config.yaml
n_layer: 8
d_model: 64
n_head: 2
n_kv_head: 2
head_dim: 32
d_mlp: 128
vocab_size: 13247
activation: "geglu"
norm: "rmsnorm"
norm_place: "peri"
norm_eps: 1e-06
positions: "rope"
rope_base: 10000.0
rope_fraction: 1.0
qk_norm: false
attn_scale: 0.177
bias: "all"
tie_embeddings: true
parallel_block: false
extras: ["capped logits"]
init: "uniform"
init_std_qkv: 0.0579
init_std_o: 0.0145
init_std_up: 0.0579
init_std_down: 0.0102
optimizer: "muon_variant"
lr: 0.00876
beta1: 0.93
weight_decay: 0.0
lr_head: 0.0281
warmup_steps: 200
schedule: "cos"
final_lr_fraction: 0.1
batch_tokens: 32768
seq_len: 512
doc_mask: false
train_tokens: 148600000
steps: 4535
dataset: "wikipedia_en"
Each number is 128 + 24 x the weight over its row's rms, rounded and kept within 0 to 255. Layers, rows and columns count from 0. Numbers have three digits each. The size before them is the row's rms in percent of the matrix's.

# layer 4 MLP down (transposed), 128x64, rms 0.144, rows 51-122, columns 0-63
098:093106147142113145164133139141073116099112118122141172102095107151115096122147099150109133121124122157081201129142116169157153136139122082127175146147128147140118117129139129115106150152120116
097:128173149140114173121137119122143118118115135140144092116153141138141168110144160140101156092091119172117168123096139117092106156167161110132120158167115153138133086129158142133092098141164113
086:120125124122113097134146177120156161148140085109119099158105114118058166126164131100138124140122142145140121102109136078121138170096127133153152136149133118134158097145143140111138136165099079
095:153112161157191114133137152123136119092132159139086126120122189132121104125109161136123140128150107137121136139087071145172134121141186124143123131108116127123099108161122145166147112104152143
095:138171132137129109110140097114124154152150094114124147188137123109126163087195106156133112147174139127104162087094119109121119149122149128122150145115125125069133146142108125116149116115162140
102:144146122174135083141120128121107123148133158136103163150113108124128113093110091132122123165139122107126125157187185144146117151152134140106133090142148132099093139120095099072110114100099126
104:141102108177143132133125160143120101133127164146124141163135167086129127130115105132156119145133098179092144134137117155130123114124194148144180138106154157115141140136117188089124137122112146
094:143143136157116076116100111146116112161160129102103123167141102124068112111118114109164118151172126130120132129078142133127143093114128153111171077132122108146135182106103136102107137124124123
116:176094169132091110089115084136148091136109134159115129133110156101146125131105087162140130144107140103143076128145107138110135070149126119146140094087117125130137132169131145132126118093131157
091:111153140107120133168139126126134131122128115064086113130130108133165174117184138106110102122104115182131152131105121077138145119163131106144138097126149138092115110157115134113138153158127080
107:069120113115159139111136165125096123117112142173111167128186152117144131123157101140153107088142115148164113083156123160155137125127141145101124119126130152090151136141110095092114143159132155
100:141140086142111134127118128121136113115153081088125146125133156118151130116116146101118141123116091119169077130085105146150124119153143129100104062109130147132105148132099135161155069090130100
117:151109122179122127177094093163114132148156102119116124104153127145126148137155118089121147143114138106091120093150133126079179140123128136128118106140107119179065141133115102142099111127118102
095:101132174133123172113081132122153112121120102130082126093135139167131130132133163159119129143147080101105182090108085129161115131122109124094108151149110165129091149094125146123130123146115116
091:168153121136141118146156136119074126151111085126118148184174150114139111129148120194133138143140143130141127106142108096135152130099133107100099121085122124098109124169099133167157147139129153
088:161138095154143062109158130133185132138142123163119157124146160186128150133103132111124104112107124128123125168129153089145149147119149163155096108139143114109109145082133117115115131098102144
095:118126106125135119165142106086131107113081101104137106142141130131087137122156122084125140139171123133133103074133111144097113112129116132164152126118137110151086100123084132106169097167093091
111:109116142170116134135166098147099117102113124118108121137113187173166171127119193134125090133138174119160144116113111127174111112126159151107125115131107127094147155135119160137127148112137146
084:124087132125127104134114158104092134147102129146113144149125113169119110160142077151107128184114097127176123108138119118121145144114101140074112112142131090123137134132118131117139085167083175
121:070133071103138126123103163089098103126100113112150125138113096080122125127157145096136113141155118163119096127137116119090151138089160107146125133191120135121128159137139122133156164125143125
096:133108117142072138110158136162160107147116126112081169127143125107091121152130124134140115102101134154125144097132154092104079104110186116133097101160115162151141114111107101108109135139129094
087:149126124098146143106132114091171110118120149158123126113121120157138088186126172148106136100128131135117108119119153132091093131164119133133108170140153128097140113080138158187121121096169122
085:119140110092178142146176173166130134093109125094140114076164143162130115137152163171138123109126144106130113135144150120112134159123129117089096133124126095092114103166152128114096120113152112
099:076108127114129125109126156116135172101100107142172117153133145120093130146172134134121142157179151124114104139128113166154129144095124135152176110154107106114127124161085130164153115165103152
109:133134130134183109142154102115130128132100113104092112134104120110083147101102118134121103155112089121099188116099115159151157152124124134149150142105156139151158181125128120168126161154101097
103:065146083120156099167145112117116093136172122142145130139124112142143086080128150136141113124141112128161106126122163133122144143077157096112134116130126115168133099146092155180122119145130134
106:158173116123103137109117101125147113106153140136124119107121106107115104078098086153124144172105141097178114127127121152127100119108105094148125125109117106196124102096116096127138109126168100
095:136141158145106141124087087125127130158161142100082123120152137079123164114110136128143181148164129145105119106152146153168124092139140110138160106171135153153131167134143158110118154163138110
097:158140122164145115101098148165107115148135133097153134117121163178147096125090118129131152114145112139140105173165101094129138149110156172125106142114146120148181163119113099129094134108090138
108:121158127158117160086131126114135155133133133108124150096083182120131109153103167078157099107130144140149102146114119117128105104147154153156094118133166166121152148113121146096084093122127153
089:143149097145128086139137162154090112137127099118165147157130132124108112133128141136151141114155113142131181099137093148108170110097171113157160085094116090142133156124132069117146106123113124
083:075114087123146111151149121166126141130130115118082190151127128128119121162128122128143112118164113163162128112108125114105174128137133103122128137106134102095093124173099138111119061148142117
113:081123115133117139105120083119137119108130116145084173133111119141161116167101149139156146141112105143110110145145146113121130100173143108092119108113082137092133163154121176168080121118150142
117:078137151130132112119144148154152153139121088109102174135078095167122109086095128134121131128152144152128161108101121127163106174117115114107157155122137101125124104101080129137128131146097170
098:126144106122097101137172105123135122106136122126164136127187103087120143151091170119126116087161127142160096113152143126111087124101090135159127126125183112128108105133095099102141120137097109
112:083129129182129154090100098103140160148179102102129110128112133136154144154134156132161161108153114163135101165152108146125157159148100159102140124145132104138158143095141147147092114147123135
111:165147167112116113115095120144168154147137145144159126107116148124131135180118105114129164154140159113098140099104117137156159132147140132158178103147140127149164124112158168143149116108163076
129:121110104107087189122099114110125139112165111080135114146145121115155115132132154123134179109135112183134137151145108144132154134150153101140138141143114096175160080094132145122095144125142104
088:111111137140113114122135098098160143180132129119108152139136153125111164105071118141135110180107110127106136122152159109162080119144127145159128129080160114168137165105122116102132141179128137
112:144140112127083116117110120104115141163159114122133143125180134139145103108140072154140157139127077149132134105159177129139135146144087094100097139136128110153127131108121092114139092143185141
072:142155102128104074151178121145102100124123147141120165173128110139089107172152098115132113124141124127160117097109149115097143102115113169148168105118148081118122125108118115084108156135111133
095:152141137140096124120119121184115115128114154125158177136151102136160137154133102108104131145101137127161119119102164096142120095147137144127172097184087136123082124153128137166087109150143121
078:142123101135156105168140156119119110088093142178153089141103077128129129123136132135134123141116159132131115139124107177096161119119121107162101088111111125123092097099131137150143071114103096
104:133105107151080099108139108092152098153153134142122134156185112111085139152112120150143128107117145106159118107147149116143136138110128185132144089110123102109151133162077153109094130143095113
088:125114180109076128121081125119138151130126153091108144133147127142104121095128106125143145103123129110146114134103148074095130139131125148114164104160153149117173127169123078124149163114157170
098:185094100088144125149164138107148120132145145115123125143141087145078115149165123116104149111069143164121139110132119117111129188136144117136156125188109135152112120144126134128120135140129087
104:103151149117168143140183161152130145107141133200160107133133140157129143119128166113130150089120184113131114157114141129163120143110111127103146141173156127144137110146149152137147140150092149
099:173144134130147124094135196128177099123116132111131166089161095117100092115134129134127101132079160110149128131112122138104119143118149124162128168122101152111123112122145127130118112077176127
114:137128109126139137107110140189134148084081107183154133108126164137122105094104138122135091138114131132174118133178118140131110107146110132143118159151132101136149126149109086123145110079126171
102:118140125100096139131103127105100120141111147169101159121154169151166148160186129136109105156152116137128085138130151101102141150106128119078114114097150139115120134147094102106106164107094159
103:127127133139137098130121105162088165135102123142100149135097128141154077127117096136158119109147089170095110144145132167144115131120098145107146158130156104081070160091141161118123144138109129
087:111143108098172131148101166115110135092131119132123102130082114105096142116152108126120100146140173144146183152100101132131175128102126141142124098130120160111095106129134171156101077119131111
095:139147141126119152113127115126137171118129142111100121176127176132149133109158121197121121107118134100110101112162128158161154120164112104132128102107096134071110114169144131120182122098138129
098:115126135117156140119089124154101099119113161155137098099154130190132142104094155179112157116096117114149127103101138089131143130104100120080125143144170105151116132121135118146086171115118145
115:153186132104098145134130140081168115090100148137182114149151172122137123105103131116092094115144148111135101126088126129097121106172135141140114107096125131102137106120136141095129155165153117
100:117084100131124135120162106119134136128110142099144153135122163134181121142095060145118127138135133142139127130168167088115129125146121124158111167118178119115094107105137128108120131187120172
095:131165143117055101097104119168094131116149118116099099092097109141135130134150083120156121099120107128107122114113175113119119108109141090087141098129137107100141141090115095150134126097139136
103:123123116187135104148092098121174140163144086095133145139166124159164117102081125118110088111166144122164128150104151127107138142126158114111097107142147130144151167157124123127108141119092133
100:133101124105086158128101133151122137092102169137145133102162106115127145143100129132120140093110099140149133134150165098102094126147103145187160147115140142124159110138128114125064094120147083
124:106154091144163132123149162163138091110119137144148101160185115132124133117148136142144163117112107157122149135115160143123081052118159096113129092120107131110126115136111115146100139113164151
107:141105150106125123110087078144117108157144097136156141152151131126100115128122091117087077156133087153111117138093152128132157100159102172156135156123156114161148145105110124157103098111132149
093:120156105102182122136125137147140167097128136112154102090114104118129122108115150089099142144125157056104125148128144146145104130160134095106127142141162174111094091158099133127125134155101133
089:106106106146147158150106111165111120100106192128093154112126157141152133067123123153154157143123087158115136116161109136153153092143129159081113101120156131131127105113104121126155145122140156
105:163160113172152109142133162120123148162139118105149139146139119114137142102080128111144139092141098106167154094144146136140142105095109123133116141144139088142129148076123109079085153152146167
092:135081115151144128160127114123127100150103159134112120129115128127137159111145127137103110164115163117107169183120167138138144096126129122123061122100075167130123122136110090141165136082133140
103:091139136089114126089127101103134123107121092117095097102115106106080186153116139177109107139096123130126144152148140124145123105143113114128112106132084144116151135174148127120153085165140100
102:091105115141129087149113120157105143090170125151050126162119122074128122136092151123162113131133130109119108140138112108135153158111163114102121138128124113115113139185091152152121146124121111
107:162126126130126126115124115140134098104131124111142106098088147138150155113121153123152173141093170165138092097162117090140177112093132108164079145117136127119126151164126137140062110130125131
094:125167150128136160171134145115118132103108149112150101086132072133108145119126153121074144128122119102090146150102122149126129111113164105124147135154127114147080090117163141161132139180130091
093:124130116129111079132155101138138125122162150166123148162122082142112139143088135141150103146128129159142082130173171112105110139164116153132144112190105102124125139150118128152170148094100138
093:105114097119145107116124137124098111155132101166104155180126128163138108153122097179156120135145111127147109079110127143084144134110128120116108126086126074104093135125128103141156114101156172
081:115152083162137105136149158129104148169119091133116173192110119119111128143144144138133121142165143140144092093146119120115165175131124114119123088145122113097145161151081104129127152125112159
# layer 4 MLP gate, 128x64, rms 0.217, rows 52-122, columns 0-63
090:094120111127156123134137145138126115141087172159142144143088101134090112138144121138146104096123081126110164175122118135150131136118170084095114170136122119118123140098185134126108075148137131
089:160144129121116072100081143136139101137120165133125117089159129154161148107141135169082136149167089128105152126148096133143150143157104124159108128116127108155136113121140138160142150192123128
087:141157111166132083110136130110106135138118136144131189131137123143146127130134140116111131075106143120168151089106093126074084138128135125148089127121135104145127120107137112103122083059109121
098:110129143103114118100141086109110151144130120089111105117078127114108152055111090162134112102134098127129096116115144120174129156172147123134123136118114133143100089163118107143179127122112144
108:095131111140114163150124152121158099166132129103108155161160104138116135062133130131136153142126165147153104104110161121084123138091114124100158143138124098116143117121093165145128167152084149
108:093123148147115160162140159118130146161124161138112108131118164131084103160101102132135162143118116134166152152103136102108113135105113144104092154139097139136176145107152167095095170134091134
100:111133100113141124142155147144126156123085120153125184132146090143171135172131105108106137103133096156132126136103118145086103147149111144149115187131165118128097086097118149129120144116080121
101:177100187147124140126150114137114113116135135167126139136113126137129104117128119068124109118111094134094074146200125138108138084127131115122167143124139145148137125131133140120111118107122190
113:124109085168146096137154138153103118113148104122119130111115120153118130138112085119140132106171114120131134117142121160122144159068113159150140170162084109147135139074137157125133181152112150
100:124111120117076118144130157132129127150101121139131149135085104151081118116143134140118190097158135100149149115132093102100141134079124122123145129155134075152142097167106135115099085157114112
108:176148143131159151134105139120100182151169128124129110111109123131117134199142150134142121122117095097113122135125121102130114096100082097127123102137157135152148174136125168123166110126126172
102:117116176095111099143126137125138106121082137104133113094156175153109175151136099153114133153131106121153129096138117105113160101136140099127150095161154097115119099111084117101147163142170133
103:097130169144107153123096107150147097150140137122133159148137149160103142122089140133137119188133065104131136136152117117147117156112166135125128105184102168135135100111148144128097131153140087
089:126125127143188126130106118098120175128085139106123148152152140141140111090096122158152089115155153126127139081180127128104131148112128122119111121140119124121101116136148143164082174185140136
091:161107119116152158140101125075090144105094126115097136110146162181151133134120106145131183113117138116115149165085136123114165100145129091118131124125116124091110120094149136143173134148093142
090:141101137133085146095097117119130135121083101102096120129131111126141130070179109145142133098100111125088173105095098147132116107128157100088158115138128125134168140147128093157151147109123106
107:153103117131157103158144103144103097123092165106136104140144122140136164137148107133158092078115150181164113146163147101119080141119139137107133115129136128152148126108111125094145179085118131
078:153153134136147162117093147167150120124119145117147135123149118089094113107105129106133136120124074160128112118110149129193123121142122135102106115159155089137155086145112110157124160191151134
112:090101156147115077170122106162098122139171117124132148108151149117161117128157139185077120116084170113112114128149130105103134132107081130128128080145126135119110134133148094145114143123123137
091:139143117149147104132148132122080119113107182178156141138148128114126113120169171151136114118110154179116143104115143121118166150095068096121121115162112125100107139157115127144130116099093116
093:126167122098127088109140162105104123118117097200151151116131131107131100124146119146095109110141129159086129137104136146100085101147128131177102133118127088139129124141116137153191116110149138
089:098118151108181157132117176098091149113105094144123145157123116142163129098132141086136133147143127112130105102150110138126150120140096163120085171107128142074166108084138133138129145104130137
100:151126153153147116122116113149092097095136127135083139171098148156118159122095152121101090078158131080143123102131132153111127180096140100117114137125123141147100142112145111099161163152110141
118:105120101082116127130137115146149110132152124117138170169145131125126150074138131148152147147156104147124104094141129156062119160130088141145068092112103117115166123129152122155155113144134117
102:047129116146154128166177126112137106138127159107124121142116112177115101086092174125105153126130092130134160139136100156109120095167116144113151118134130116146161129105121131138108108097128144
100:176089175128099138126129163134129128151137139116162145140116181140127137140120147170142150125150095113102160135145142135129086164159140165120126086111114085160121109146112083092118115127103119
077:084145136102138055149133108123093102096132129157147109108124117136137150138165122145097137095133102139142159135174105099137095124107084153120136111111141107153112097075148143118124124129096110
101:135123117130110107092139180135164133112104132134130105172135132158154113126151148165138147119133153144101135127151095140163109180131151148105147139127157100131143179119122083140094091144103078
095:134162140128132103126166142138130124169130142183177127160091141135139086126140109122128106095094122105140106144146115164163106155124074185126151135152117132094151117125135142158108148137112154
090:097146149082171175120113128133100135153134151162134110090110103110124078100155126112110140107128156131100089137146167129110127150144130115076104148105127140100130143137115136114132106138077169
087:171143138127113115130137157073137133141111152132110146130142128098115125088152109106103112112092122127106128160119188102182120136139144145141119147121122175154133115079084122172135152147118098
109:159127169098124149111152166133191140129150120121085163146133118125076135163167113144142150128102151133163100147109124075115123127171136101120117146125124147155117122121133161138150142134082131
097:143113138117110184128174138108165087139151150116148147122163123126110113113105142141158143143126165110108123126150170132112129105115128150118133080084116136132114094127103124095069121067124133
085:125114124122153109155179103116117148099101123149083172133134104139175139164133178120141108087131111126174149133136133161106140116135119181129092114116132122105158111110104142106155092115106109
121:157096121087115124168143166136112128139144095111135176123090127109134154136074113115122084191132154113145122102114140153140140144064127117144132114142131101103108120129108152136116111103138163
111:097085137127101116157119130119104128128100075117151142114144166141128137123132140138109128135122177065134126101138133100149089108082125129080105110095106123126102173125124109153166118162133112
123:121114107145069129084136119117114144146165119073146169147129109094112128137143162151108165153147139196116137130115146097092123132151150132136179109110128107126140133124116122104141132118159091
088:141136124088116150118076073083135128121157103106157103125130173117136139085100116129127107153129112061115131129132134133117135159122096117129084143122123111140137105137092074111133156099139134
102:118083141119074114101155190133084115129144135150165128155156135139097070105176101112121150117128124125114140127172149150135115136162150114150135108144133126110115123120138127148115102142172153
085:121079141078115161124122152124166122148153121133108098152125141098104166103101114168109113082152147156074081161151152127099109132147107140148131167130136129146131100129109130125139126127128168
110:130135055109147131114099102119118123115088153110091106142124088157153126135169116068159156131137154124123113137138148123144132113122109157100115143106128157181103088144156126132137127115096106
086:090147123151167142086089133154109110134095145121152125133102103132126117109149154087127091090129108146149104149154114109139115110124182145169105135156163114104090132144150139132097112131105174
117:116119140105122148129124137094145143156127091150114102126175144118130112113102106165172136146099123103071159183124098116136193125129124127099145140141087138111126121149144117159142089113097121
090:112118115084118139126130146119104126128118122129119108153113097147098090139150120129109137088140105175112095071127130112109088189092150125128146131158176145169155117100124133137139174107132113
112:153082179137145100133150107140151126111149157130096123108141126166125151107114109104168077130087125144108129110126074126147104145094159143105094136130111154139084149119154161118132118112114096
098:135100134176102122057124153123175151138130163089150180102090127095146093134125104142110113146148121145126140144126112158135160127114140112112134126113143128115129131128133125136126088105193102
094:125132153134184104108132170155198142132098138160134112112129131099104090113138099095161118110087167099136129135151145134126141132135138132129116164123107175120106145126140139154087126100167139
099:086138115122100129159130148138181104114126107167141107141151132102125125141131158096141112127130076155141129135089108070125144106116145100102156115167126067096133105143124098105142160139126134
081:065146091117128102118141107157127110138122166169082124134142120114145122122152113124150128104080143171126135156140167116139110130136160147137100188129146142096088147133157158134141144136136163
086:148103154098133104095112093137133116150108154179137169150163093172112092120112097123112138105126115158112106170134143142125088099136130137154132152148183089167127114119146157116130147134130117
093:120160134140166117123147097168126105158110128112110153142139103110146129128129144128125144103141112153087104137128178143150103105132090147118171176124153155067148151095114100137174126129098110
106:122087113167129101153125159133135126142120129089097133070146136146147155126125156108147105144151129139130152193081135100133164104114094149117111140095158168151145139128096138141098102139149140
092:084152117125099114128114117096132137084089122156097147130100113107126103111130125153071130154129139099120115112148129117108142113166088161130126158116145096110068118130125113103183114125087113
109:175123111121125164120123154114174087119125156169126092133122158116101135108135120109118126110092104116130138153131086072147145125101136124133137123104137086142131144152056118118154151106098153
094:156125143144146100137157156171118116125142120132119168143130106152118143109098117134119096099135161165183148135130154174106103151166163091108128148154163089105123146169108116147136146120143155
099:102141122120128104080115129096137130123088143125129117090164078135129164109099126130096162124137105177103138161156099125134103140147099143146122114118111101149151108092104090135127147084079116
101:122134096137140093161090107188146161099109145098094163084130131102188135120085095149143121142119144105129143123105118153168131089147140119114105144133110117111128143119152111112156142157113136
110:148160141107104112113147100158152161103143110147186172167114102150127085140114130130096161149103153118138143104122130136124176106161141165121110109146157098123130121150145116101104147121105169
115:128113115115129134121161108111107133083098117122162143130132140122110091109074040156146107135125139095120117132088121105152140075114111135129103120138126085143121106121138097094130149145156140
110:141130128100116139123172138103102105118070116140122135108094143140118169100124115169120129178166127058135097113144104092105138104121112110122120128109108118117160122096137100133171134148156114
100:114117106084122103141185154116125165104135131106093129146136120142143112143124106151096140172122086096116156148180137123154146135133160101101129115086113169099128093119115170135128120112121094
095:107140113104118109133124116102137114125168070113124145117127079153112122126133151114160140114176091137100144132089142177133098101134094135174139118088159149108095100126129139118150119161095105
096:131104105117120115082129113087109096121121084096112173126149154117081099110188125151139146124157128211151156117113139127164131138133125124127134137144180123143126110130136132133145133140136113
094:086137103130089146143125123146159124129130157098131146102150152098116150160169151162159149142141090098132113152114142122132135120158104108122138103159107154106092138108159113106119125138158050
105:106127116122121149162116085085075121106143160088091136117172094137137133126148126128095162127161126134140131118172122081153131116129130160138126135134176141148124136094106134111111159105074126
108:154107126093130090123113152129152131109081144147118107140125128135157168140126145158124083169115129098074096124114080128102154089133136106110124133104099100145129136146100098156141158119175122
101:137137159147117091100140084152092075110141137145120130117102135117157131094126109108136137146096168151103116089151159145164166120101111139152126157176133122096097147148141129124070123137124129
109:143170086095154123121135162099092164143133104137144137110176137142128102100102126125159197114117125117147131119089084137153158165141115153119127143126117142142113108126140137119156136109153077
097:109094145163140168117138117115131134139071117121135140098145152156157118117179123125116122129081160127144112100105120134118177111092136105105133150061141105093146133135110089161119124139129153
094:112145110116148088147146122153121102107112164121110151137097135126158105153143099175096116073128156146084104119171140124077109143143116162095149148132167128113137143140108134139141143140103084
086:083127143146147108123133150111124127147098181139133167098100093122160150131125148136125122120098094125150125207139158123111133155128104109138113157121150131165104105135156152099112142106178115
# layer 4 MLP up, 128x64, rms 0.229, rows 52-122, columns 0-63
105:140085108139144140093127135179104152118120145091144169141124140134097145133147106115172115157121112112119116178132084108156139116132127074096151144101121153125099158141149105103118132081122158
089:087117151129152135155081130115114111089103138156132155134192099130137066148145149118145140117147112138142113154124095145161136115129163138124122137131103142148084104141138172134091101143110159
094:087128073102149080134117106106109119162104098144174117152147154152143108174135106163141130120120129116185139093129132115095109138103117131144117134148141109111130172108118089112101114155132148
095:126137110102104143111139163132079121142121164144132164094141125114112120134187119126127108129140123131131120131134150147113138088150131142162168115061135136117103144140154131164129080149190096
106:127102172141147107129103111096064137091099120122129129125093105095165136105114113117107102128086132099132137176133146117136105121134121140091130082120095101128129076185137128128111128123117131
106:136118135123118120146119155144095169104119148092091124094106109153120111077085139140116087143127145085129125142081115140133101122127158169134114165108150154138118178083127108138152157111127103
093:107170111107147106106161111103128137097087125159166134155120088139154136140163103153080138112072069132120164155156117137115145160130158106140106171132142130116116134106121121120145126139114139
119:119159170104114115132088099181192140095079144126109159127096129121109126107105160132103121169103156112106135129120136130139139103164100150125157103151139152120148117156155111120108129091130135
104:113097142154148128101157134135069139161134135140118161141148111148081077154090125121145143093138127140125136131156121148077132125099104139135131193128106152131121122105166151098138121158098124
102:130136142133134125139130094111108098139104140096149177129135107152094116095097145107137140120155101098144138141100107142091110129120096126149160136183085099112123173107071119095104140161141129
107:106112121134160091130130156142124110122122148145143121135144083148144156133105151143065171175128182144139113135081103126108184101162109158119134138089135123105125125155145134124135162129148116
128:121108128115138150161163130122080101116116133073177121119163127156099129108125136110126101098133127135104105103162118116101153097172100123074116144134184142118144157104157121111151130108108126
095:124132144148167109086137125133115134120166113104159116105150125155140145086175171126097124113073150103105143165132153101159154103153142120125121097135180136109159129155139083125142142118122114
085:117142127127147147139180085131152097102192122133107145141102102114141138129134072132149111110120103137110091125099131122102124123156168108152159144105128165151092161117133113128083162139112146
091:096123125113091086103124145152165126142147160125203135117122095118114113127091122140139106123102148125156134116117135160122110149113085152118117097098120161191082125106135130127099129098119132
095:133119138126132131132091118132102189102172125151135149122111104103150100118101157084166089122110099087129153119116155136107069119132146122105074111114147152136113149137157115136090125120109144
096:159149103054131125149154151128135108143138159112148121131150125143133139142090091126102150088096174099195121128136151139166107120149126116103132117126147120116083112147125121145102128169122132
088:114127112108124143156175140179120109124140077155113117125156109122139115103132142115159139089124129161089112108163108121134143159146115143092114123168140118111109171142143193117118149150082118
120:074129177127131108153112151172063132165151133113160129140137110131144111119144121153092108129097148123128130118125135108129162109104098135132127112123093091138155120104146145146111131155102061
095:151118108074134083133134117096143150090125144160156122160122171179129160135139143171099108097105130126083162133092126130125144124159134128133165137102125117111100141138124137128146167156131170
086:117140127136131157123125144157094103153123147077103127172164118114136162100154144152143152154125183137115112087123080120109132087106082089096137110124078122154125127132123124111129115116110110
093:139148163100105127103093126102138126166152153118116128169133115113145156087095125145143137148142097168090103126138125142127131090149125163117123113125113194140111108147102147143152167162113172
095:129177125105087103116145123134164123144132129144088102116090150111130108144149141169128101098071140150128118123119133176123157148174134104141130108128134189117158100134163105154119111131135151
111:130080114155143119161139143124140114070099109150136161152139180145129145161114126114192124141147119103102120157150129122106148116128119143127117134148097149115105106131174082136121107081124100
094:145127100144135125099130123068128101112151133110117140166118132093131080137111120124151140078145118138184100135117148151136101175126110138109104112134191133188116105118145126146148117129119153
120:163111084083148081125160144170158186112159089098130146137130113103140162147113117114086138126102145152125127110142119123171138079128158123125114139165143155122130133133133147168133131138126120
090:082075103155187112167185136147122114090112119164139142118107100159137169096119123154154101156135140112128152122156112130127123146111100133155105095139147125094145133142134129124110146134092122
093:135118173111108137141121130140121159098108134108113131096130137124090150151150118153128128163149088096156120102124188105092122123132115148143133089105098135123086126163118143066165131129170144
108:141111131161140084130090114132155098127145088137127113118154156108156126117111135173132108090125146107159114139116154166106104132085164120128159120181157145144146115131159129126126116197143116
092:107101111126139104130120118096101136086127076147122117121121107114174139105131114120122131116182149135135145140149161160149114133128132133129174142156114107139115141128078121072079167082139109
084:132155172169088152086116145102134144106134157141138118122129119089134096122151105102132197119078155121103102169128106098147099085144127136115144124142128146126130136115096155153137136101118151
107:121164156132169125138112109146169093114119135115098175116148098145168155160080120112129159136077133125137084160129130119118113105102126166088117123112132150148119146133125126156078136138163126
110:164149145103128127107150116113179123113119123119108110103088099090108145093121143123156118113142140158180118156114160150143071163138131147132153135117119111141093143155076120140159119122087146
095:117117140116170184145123133130095147162162151093104100133082188140140135152137097150142115159107148135119149140150131093092162114119126110123119147159088149154116094122153136131124109158149151
117:088145139170136122142138089181164120097101121174120109145127136143124178090145109118147098136131134121078127123141114145158132119115085146118126095154128110138123171131129102146144157114104178
116:161127158145147131145139128122115144096187094141131077145111101123084131163125124165173147125139099119117115142132135121088085166159146145136113141144093132137109117126133158168134176111104110
139:134165086138090107111144140092107114107127108128113166106107101067094126146159180103133137113127139164137156083097147129084118137140150094095144130121139126126107156163123135118144146103135143
095:139135134148139133138157132108127129119162116147081074116149080169132119128143119115132080105167116144142151164133100164136114093148135127133138089125112136150116091111131086146106071124098098
102:099112112130133160174107108189124122129110133145147141088113136107118127166094122160103143184141148095125138127098143123150111124127131158132153133077115157114120107155153092107124151103081141
089:137141102121123086155173141140158138134078136138128105120115096106141136163114093147095091122115161167119132085153112141113115140130100176128148151088166144084132147123149151127120165132106108
098:107104104133135139163098112188116090175134137122127113179138124134124112150145121133158108109091116159111132111152144190130136117121092127106164160157143128127126092140172139111135102136090118
086:109176135117062141133099134143151119081113091118115123144099163105108111108132116147118093119127158117113119093152135143110162087149150115166138135130146106091105147098125072114134131158139118
114:124133125150143090128157094171118102139119130098118141136100095165156169167135130135120130118120134164140132120152155106085129159125107159154118087136142128154148082109110086153089151133162164
085:110144073087142145087144132103145091122157147117112133149154128122088132142159150075151116099106126154100154112104149101117081123120120145118116094105137103108144118106152163097131110094113103
098:131154158117094120170113143172166129111130160147135129111130117130137140133087091163127112121148146168081132123146069103141093124124116110133100117071125121132138096156124103100150149098144153
102:158146115136125121097129147090143147139113158123094138138102106114131155112059116138103111148133115139140123158141086112087098135160159106122122139146148121140124163120144201160152167115144103
088:107091134101115165168111103100112135092111123078124177149156122153095132130156137094123137165108134121158129143149129111075128105097114153094154101143100138131139132127130079099110142138154107
091:122123129121125133094125131117074142139159196144137150138077129120116110112162076151077141131093132151116130134138101123127083148117118130149104084121121141131100116147130168100128126115147081
092:143084128156136156128128150124140136126101122149146130103101153155105129116153125113160184125123126148112161138117124083181160113133150131140073115151112157141179130137143162127141094162137174
087:122134097144129209114130100111133133136116101086149155091110164142131167101146184117143163144150140093161130097113135111132144150152127136133123105122141150153139133168116080125144112118146128
090:159150093121125138139118115118118149101082091138110146144155109223141107133145129138121151131123074111100137130103128093161125143111106149150130146099108099139153153149146105147152130153132106
103:111137101143139159139145151141104105151203116130144151105096133121186135098109111138168116155130130139134142098143139141132118190108134147088122134118150154158151103130160120138118154128100168
086:169144116127150126093145148158142155140151089098174106138124134124125131129116153131179161141147127136123116145163084136149125106113137107148126092155130144165148131161122120129079144152200137
116:158123104169155117148144139123146153145136124109185151163103112144100158130091112094080137134112139129150114121136135094165147080129151112094156124154144106088099126126122133143129156165086137
110:157098173116089121113103130103150113077146144134144120112135173120125120126138097113156126166158161068127109153109143109162122138114127156142091127156139121129096169149160137136131140136172100
094:126089102171187130141117111114158097150098164144132172138170157124127143132117192155120107149126116128149135118082107145125125158130148152115122122142144117129102127146088149121089170142120122
093:139121169139063133110150136068124089081109153131116125160082163138096135118164124100163139124126138130124124075129123137146102113120126140081172125099136117153140138108112132149122131138141145
109:150141119181103135111060133124094111113070127123107117119144151150143123133137137101143106121084108147121123098146139100104117175123157098127120117128100164117131132131155116165104104096131079
120:098127129146185096066117124117157145065114130150176109147151110113138081113099112142151124101091130153117090140140127135142090101117175123145148117140115140126160150128115115138132135130139143
103:129106144111173140156153134133131136108135167147092165130072133104146156110122093118137124110125126125163062111071115141126122129134185114170113114144138137107112107119091133109145111126104148
101:097133147097111148161154181112182131133152123121154159122144166142140117151130116119147101145158128139149171147131129143155134152123092113117132092117118159064073123120125091139141123130156109
097:095093171129136120136140105118080135113162097106095134133112088137139134138117131112090174109180090118083151142107120157143106140125112110120142104129128118116093160120074160130131139166114140
094:119129134152160137146135137151141085144116114170144110096121184139145105165138177103131102149160130034103122147149111112127122112164116094127121145137119158141146152139118135153142128137130130
091:178136172137119172120096152124114109145134114124145130125097109118134121098149126139152146120154139157104106103098133185080133142168137121142135101156183104092156150157112129135113113122165150
097:139124141094096127122104117084107117103140116104111106119132120154131133134140103112095081142133123139120167136140112147140196122177130141200113129109142142107174163107153140100120103150144136
108:115086167139133127152145103143131152146117099114151141063123152161112134127172108102146130122151119106106129097134121103128169120142145099134146145061132148093113139110141137089141171137124166
087:113088092139133098154143161151130161124134170106138211137144111097133119129113109100108101156141104173149162146120168107133143099134143144104134120133133154165123113116157146113129090132144120
097:102141113097135118136156154098122123135116092146135141148160129123140069097113088148155152108122113153112124129113111142134171134114061127154141167096105171110153140112135122167167136146149155
098:128105119103153111122136142134116128102122131138131137151099118097125093152138147135137132110148081132081158127070124142136135136158124184165099130132143130192161123080079141108112115154121109
093:149123121115120155120140085145149114105162105153099123087137198109108153106094139132113105175120138097141135120143117110135143113152152095137168179117137142146139127141107107170121096144165150
086:120093128110146100094139123098153146107117141177125124098103124182123137121111105115132135100113126108081152107134169102115122171152096091150109126138146099101104055140132124108112115135119144